config = dict(
    n_layer=14,
    norm_eps=1e-05,
    positions='learned',
    qk_norm=False,
    parallel_block=False,
    init_std_o=0.00748,
    grad_clip=1.0,
    final_lr_fraction=0.0,
    dataset='wikipedia_en',
)
Each number is 500 + 50 x the weight over its row's rms, rounded and kept within 0 to 999. Layers, rows and columns count from 0. Numbers have three digits each. The size before them is the row's rms in percent of the matrix's.

# layer 7 MLP down (transposed), 640x160, rms 0.195, rows 62-82, columns 0-159
113:400503597495503513541561444498574530542575502528533578489504512493521379544486523464573475569420413469562487424478511519454454485520526538360555478538535487399475512541468406477535479525509473470585550551524556463487413457492525589409522584492481432461459560515466521478558455542560433547513450458493478479489495464659440507424541479461526452493521435409590526519418482512508525596503435542612578496459539542511502450528604527486514489455515493505560518465507453472562531440495498
097:472424497471471537469583485567412434513518486474481481537530465504474482501525484498489389476539402518472536520383538460484580488444478487526544533523451569591488499626468527498452528501506556525487494543595505509556528487525429465511561466544409440556450545472466427449539448467582525603428542546445493502509541417575497555421477518446481501530586515504490464547470581466485517530518391602579554515536486423505541505427464511496463467519552410517442534456497482498492537512660359
089:572558447553458508513481511533411552530480537446499492509463440454482468492528513453515459460509505490491432506538477520502405551508582552480493483498506524414488528482540336523605477527576434553440404430524542557461540538478544483549439574451384554504487383650555443485532543443528592440490495461467515459460559517536553531513487524510473523547509519536603468495603463561438540554474433451561426477515453453456388595500504486494489499446515550461496373537516475518542445507502537
103:642515456484456386531440525534554434495485569604501539463564512488512519595444505500441543556496491475505530451594483515465448509530533487510490550484567491498483546493597508499586473508511444456603539543572573515530556434469444613465398510471444463516593468527438474542571575487407465516466542472585479579620441575471479513625493473507498551477435500551575444536488521527508505533442547484478466475498493487472432476495611523578406504416468470470498493573526440480496461471457515
117:423506410553587505475432479431465556572492477621505485455698468539452533564442550422401501496504597550485496438518545466450366490443478557479523476507492499463429388512463607494482501534451482550527518444450406480518409534447498376492495467530511535499544486435549520478455426564449513491513451462533469518517560518465465505554527467503432464508522606496493538517479452523580527528504490551515432510466441597479483500483491512485406458525546493438522486439501580453471526532440467
104:548509533516515586556489533507517539435440528458455532480493538549528372530440466499513508542539491543591548564533492536472498572563486536450536492653481440519435509537446541515463461508490458485554516439532427574441510493378376491592465550436517473521521483478428495495572523538516441513496521530525455351479585389492498542510467517532426462496459489513550492465500486527571581393480539476501522428497414523496496449507457429408488527489597526447431544591580448574495437487481563
098:484452499464510520512483477574512440467500574478536528496446483475475452481512476586445529487529422508475544509524463423537542501439536461482479479467550504439556427625449519458553492533425522535576619486462441436450491475464559409572560501591443467586470544513571477514524563524483457567476397522522534411449501497489501561556448569525467554466446457381429514538459508531447559541517429549480504465539552477458480448466400503523561439436454471509601492563451403470469519341495420
110:589534456461534430426497368511508514361483507422590470550513494515527486496475494491512423497522498450517533492526533495587485534499492473431496556477469514414541494509531520579466497479479452490513493408433479476396448462568428549568487488481487425565476598480527554544496498520502557536576398575526517514425501465517486527463505496478437500424506469541466536464402528439493565496548566660475414476579496388495567586499502491514578554446530520621531494437463490528488393457500510
079:546496528430499519499453567440506504405485526461519490512581415475527552514488454473444518516493410410458502453445429491570459454433514431534447401515528548493508506479425497495552521492510412570557492465467440424539544527575488467467554538444503463473436522539533450555512597503506505426535446516532479388526511406543327527415531425479514593467518497488532474470491496411449483483534511423545525418480556550491491525523500494481576534493623392485488443468446541519489624515411437
085:504378511563585544442498515450530500478451509479423472458500461640468503386569481520642475518531575479505505507565469436578503418530537466487594445432549471492498559441499531535608549567466496570495454548494437529507542411545445512561480530533475525452610490447551503577584438496534515519495430514571439538486581511444467549493499482511558554479479504575477472514534408458510502534386398507504442526412579490503600475504479513515502537468513551503503471572540528464554502566457533
091:606529466577553511538527564572504526502444502508569490504556454519424408491512513547579400560460530504510515539517558504440522565482452485560491470539525578411485516449476509551519583524540507569488623520474519478545546678476482470438495503470513512525422446480504426432474607463509535467621560463501406565469500450438479437467516426462576524503507538522544594540503546524554416622473463465491539609561504474515459574509555513456515554497560515564474563500472489452545476481504451
107:438497455544498512585595536570550470560470499503563506441566562440584526408516429569463447479521429412546495521504499614472470520480380530481524529533335507408555439488413544463468573551514515560419457527491404474549624404467425457495449585446520435525463509537516468488492475557514470455536560504459543493505543514511450453391431474564532532565510456565509518422541478488541518432510578501435568505430513504506486443553530463510564572499495468500541496444542500502475517511524485
112:603511481621507462472550499496519495486462479459487507416474465519437377454430487470459413457487503545384451455497494560558490511502417521552547605465446518534459455429588496489516470541470400541436576514462634496464518495473500581460481469487495532511421474515527525531562474536464511487536538478449468570571532455560472578510481568489606470497547418485514500425548481515448542575506529488511486435521592405480494519546316507469543518524455517535504577590561468456561475483494471
127:453530479450485475391483522542488523438478523488513478561578426451495550448570582425477517567608451503484460572435590526501510572475525528459472474429496503585474482465462515497460516548427535521446516465504543512578601388482569421538488429500508608436461605443460485478572544569517584521510439469542417445427471581504470489503468444503475477497505455490548528433469458439492492534510565578510493407462519466454502676475486497420540567547524505500530419495539551490475467571531561
091:475487470518518522586442466369489441515583376510546479545501493442483405441510571394476503457413464547476524473492412581470514463373447500500418455479490481577431472396529521428498568429542589509550574541526510447547618537435520535448516530533459430551548537494461464480569479395424521513555471534547485467446469442520543487479468595562538461509465537471501503485473540529425500465511498434466469513471506548417492462448522474486515488457531518616553604529471449527540544471440524
125:354512455522469545392452467540484557501454597478499497495535504567543501535482430454507558501492490467593494497506510433515539550502435535536451444558422482509568482467484519547484527504535516522543503527480509562501505534436476510595494483471605420492473528547440473511525352468507525483511527577589462442488450590507405443489471555514504519549532542538662468560483560419379445358521561368484471534549484493591492499453522517503486513447484424475497456472526403497492453504498493
091:481505476479492601500473481467497457517483488427525547462616508553505562469463468497451448488445454521523563435549473480588539450547425471501530516559426541478433471452395615501565576446356539523482559536548563475430580412480327463474383539505508512512525451474483516469562501425488568540488572506506480570502455468519541507463479487443501481480449394494448514490469481442544551547471485322537496469496468519490501459483538498485511454466429482485411436520518555481443531573483532
107:541489499601473425487475551498497524531466470505565468537515442506545573552565509520502340467430418426473445497530496588503502437532537498443520417426508496656576515462470376528469555470573466504464506476467504528560448383358415557601501524455531537535461523514492510529532507496562544463531398441528465473516557510491503563512415604532491502479473465496356562455564440554484419452437546465466484467527511531467442486552508523484460479533492528469500543504500529512535470568478481
110:525430500592542544502504477523467515474595557502505376576401554528547473489409555518538489465487538540423448499504485415509472544502538504631455492473528527404518485457457507460459462494455540550418542461560478503498501394517485451444509567561433523431458572551619465532419488551553504576517462519517541557429584547381492460507440443486548490480485474511517470510508421491485534482525510517492484502434543533446432349577584532554583489474462516536538499444429577500451431478541443
100:495488473460440538414507523543479570533478557421525532525538547488492540506564532443516511448511550534499445573560519449567521464609478448459529544465555470538460624514525553470478416509503487534460556453489594528537514440433380553525503436508519439551529434502441467401519450494522584471589575463480583507447465506504520598530544511637522531524407452602476563553496468588427584469455441511486527496556488464529497441530453524502527486523518434445514440469489449622492478616563475
108:549582544539465614459506467498474496419527621504464478585585484460528547513568431652527507462498488522534466477444399438460445457456530506510561440525495490556528580440488509513465505560534483453486556449593523592538375455470451473485467475500472524504485507505497473414606433461497481447510445527504531513492540572463565515464481519472506446584518451552537529442495465543490466533548354515530567576504426447494429553422418472595514478469507462419483465473498476536463470605484442
# layer 7 MLP up, 640x160, rms 0.202, rows 63-82, columns 0-159
095:513508606543460462527517496585435465469522473490562494462551508588482482531479603521486604484480502502450596588482577534489556525476479513415542450485511504548432526476522545542436505516486561486576536597539505521528549478476481539503524593500408529478510529419452579480545491463421518468415371436500424510485565498565550423463555472494434474530507558479574479518452495470548445513479464537470512411487530516634566532457485495577526494468528534437376619529523527403595515429519544
081:454463459438499415444511503438506535509452506475539446524519442489437522523467483455487479490422406574543560536521513474596458527487469532479460575479538493487469424513456495428437548499487546488538486472503467484506477499542603452532497452588454529456461554363433477549507492566500470516430510492553509443546619505652460529517417527508554452587470496541494583504486543487537522426548643583493465480402372419514495517494579453479501572544434507458550564426546492567532445429527482
104:416488463572440642407503498489533538546499526508592512471480516528519470470562422501546552499592465462431455551393599627478560566493497537446498476403419513528494549416460505495542553497557576515500468475477560579482391472510605486531543488390569527489510477423513512412507459529543558513515442541538583525483423483479493500442531551425559480556534504499499512522435543499466493490459458522478499588493500502493586515513450510460530567498602556482472553559423505427572484576569519
110:527451615531411487423496531528496574540440519499443500507518533462466537590533466483518499534526463460456359502583418599533401487444510579451499493476436491494507513475596516650572493560522372480533432509487525411560531433562563591501457445484477504483443443533503511509479479500495530495516439505474516462526384552578550558517406557505583471427472538514425508514518424490396506489494626507485509473534447487457546519477546501469549432492462511514504582425484519528443474462463500
111:436402514513490462538537517475495602555402467538497474520500531487558520560508458447597483481518470522502496519433473434455463522456549477494516471484523477459477600498384528431467489464575471598504527531471504549379475487453444492538495541560485496514576461484501595542531488547497548547537413473555502461512513419696440501431476511536531456524432534456521424471570540529469506486502576404499500475526527531497500493534495439493454541568496556475556494569587500530591548515674596
110:448563494543593492427418475573548447504398508483516457519503595458532459480482500486486440523528449546508484580561462529491504406412464460516497484565436456409544493546499530464451539459572561492518571584486511471578478446524479506533507519589466408468637540564452491452549514476499493519569500441590427439549459482534493648534463573485553516488504541474480415456514553453463534566505454402502469445486571550545429368460540503541564434440472483479422543416503520506468484478491533
105:405516459484498602516490451542524426478526557510435464589497507441520549444568503408437519478475474472459571477472474528503486494463580464551507500561439453434364461473602497485478532551515504537537536515498430461528524495402545508549536517442497551519352503402516529500534485527503623470425472538522477568467619492511503465558490493463485433496513542514637508618579408476530511515428519412510465492466491524452484495476462484571421436487532654537459507495505514469438531493534539
082:432444506604496532490556466530471525472511503526552440459492544531435472506501427532542496508556543451507486517542549605394457554400485490401522565448470533581498484541499656482425510495552500561470485484485472476468466495453452530473445489615594538441424519460439433482409509559456526564500518517517472540549510475412520481595505523565491503478557490410520407418574548556475573496477566539535504465463529504552497457438417554515489534414521382515571532561469476458582465468479593
090:506593531444492493514408563489580513488492453480499415442481512422472423506493440533541561489522470434520509495394516586537552592500451489457496525496566552468446516551405445487519439483493449488449575418576481495468539459493443527475454312568522445462566500503542530513440454424554415523489506498414523448490472568495493517487405565508458533532442467440575480499461419532510448485515485626535574498540454603518391426560533509495469522590438544504518547442504559507446529518488496
080:479516463528469520485644457453586367512568567456508559436401559509479413517546570509466545525504438516564417526457557426489445470473474495621547518478492487399510527443440465499443620443603474577618564440461514534504467501548471527475463539435478468480524483523445559535428475499505469486555497517424450547479465514444480452504517458495552507508489513542539509488523505492514506503519605486437455420579623538472417547441487507517470494514553511453426509617528572533539492492466569
092:422483530569501512573528498555585512464446443462489450483423514406432461510508502448450479441479520405475551482476558529528558469487460596518487549489436449521527491498438457544467508469450501587550572531545524450411498473568494584562445432481508451514540459530602599414541456477599573498488533474532545434618509517545431564498524604487542537483481539458495468502379562481471467562458548531521517500436534542443497554511584529510441506401479489530460524381490582465552448429582456
099:489572550544495502552493404528504445522475462496454466397482643579443546442540527502445544424422334431526497530512586476512510550482401476472482425439476495503555503477512467489403481441528464505484542561447502418564491527431485593469516616530539498544515490483471504545612487503487464514416549429514405511537517532470471454521510565497483468511451503508393443526631493497539566465483544522471463546418598497479486508404548461551520523481407458566504510547566516510498453471524529
112:625577462559478554420465483471499505569437570483461501438557420424420433446517525428510506565507544564455479496508466373467458464511498476539553470378556475569542502554592508521470499547605532494330490517392449511513528485484519519501454535480512496528499546459403488496557431498494494423509469525485359520483516522483526494491519591457486419515442572483617572481495507459514511524473528506516485453503521549431562478536494497472479464538532500473611425450550474577425554478459530
093:477500507543524388482511500587477430525530567540441525448594496488480538480498515548524535446491498496508487470531581491535506509549451426519512471482519490583462496515486457462559439521576554449424540543459487522563633457480428447521466489490534415453554501427520523496408577468553537458490492552519545445489452373564444417417517447552485546499497507541533392603382420493532511459480538512520587423487427555521419446427524478554489579435476413528473454532425624521439503462514504
111:529511501479493559565497540504558559502479547450464511451627514525572525510532449488538569500579505531514438508618469590385511484448518484521554374387549436438424462622453427467489493467538470492506536467466476492625496437427445468577457572525394527539464488586453482494495449543452514421408535540526515532520491532521525447507541473537538508480440525551470449478447525456578542595524479479457478533538524453445453448467478575510434436530463528487482485540538586442550544393521566
096:541533583529431483537617438542478501448551454602554496423504571569520490553583502529447551500489460471477444539489441512515446415425536542430546494632471583547453496474532512465441418535418432440523514494395479456461452450487532521485538486500449479497447393462491583460455498426500522535521498434533394398509498467585537535529560574479481520524514583456552428489488419539517478501499596409433587473481543518472489496474527440485523489416421546504491503422447440517462543500555443
119:529547382550532459458505472541561535441460544599513496549499422448527459465528590515545431532543448486459529544391518560566459537503457544553457586521470540437432382478492506526541467466521585587561412468488645502584437514531536585538546456512548522448492563492596533427525490466498586524532562495423475520525523467499499530457457530509482482476561499464554606511584513456590518480518550605423508510471428547530486522604473484463485435484450520467493494446471545514476511453393505
099:452538541539437541544427451497546483476555526534483474445480465542486468544583498477490435405437454519509527528474465541489503544444525512466381535468444486421476524512427502408458542483418551449476494414471536503494571463479518517525493561464522501527438524557559396553399535493458536564579440478493475641611548556459377461499469498493536447527449484513503430508468554406538413461579471466581464528462504449420559463428582533567536495579515550577444537508474496557528512462608449
108:499522598500536468529476580523437461429502568578538478500558499495587503501492497586407445448535487501402547479539507550464476466590479526407463443532495498508471600521514472482359519402546522507454567545459493521488485434497504555561480497493495549473555539520529503451509509500475567507421438481520424451461461451526529446417491509436496461589495464469567395497380454427596427603448580529501480460560524565582467530391498504458486538537398475500583448461489494471429479570530493
095:488520566568516492536546563476513506485489445440494464394465468510588530476501449478536451542473500441523515592537536518401557452541481559470487437497630439488468480475515427358509442462448428492449442452481475487531550444459415539426477546449524510471438548502473509492451542429546598608443471523462566560432630491563564470480555533481512520457415476539420537537537491462507573493466422515450591451550508435595445553452468492493536473540551587505489405487440557534487514546495553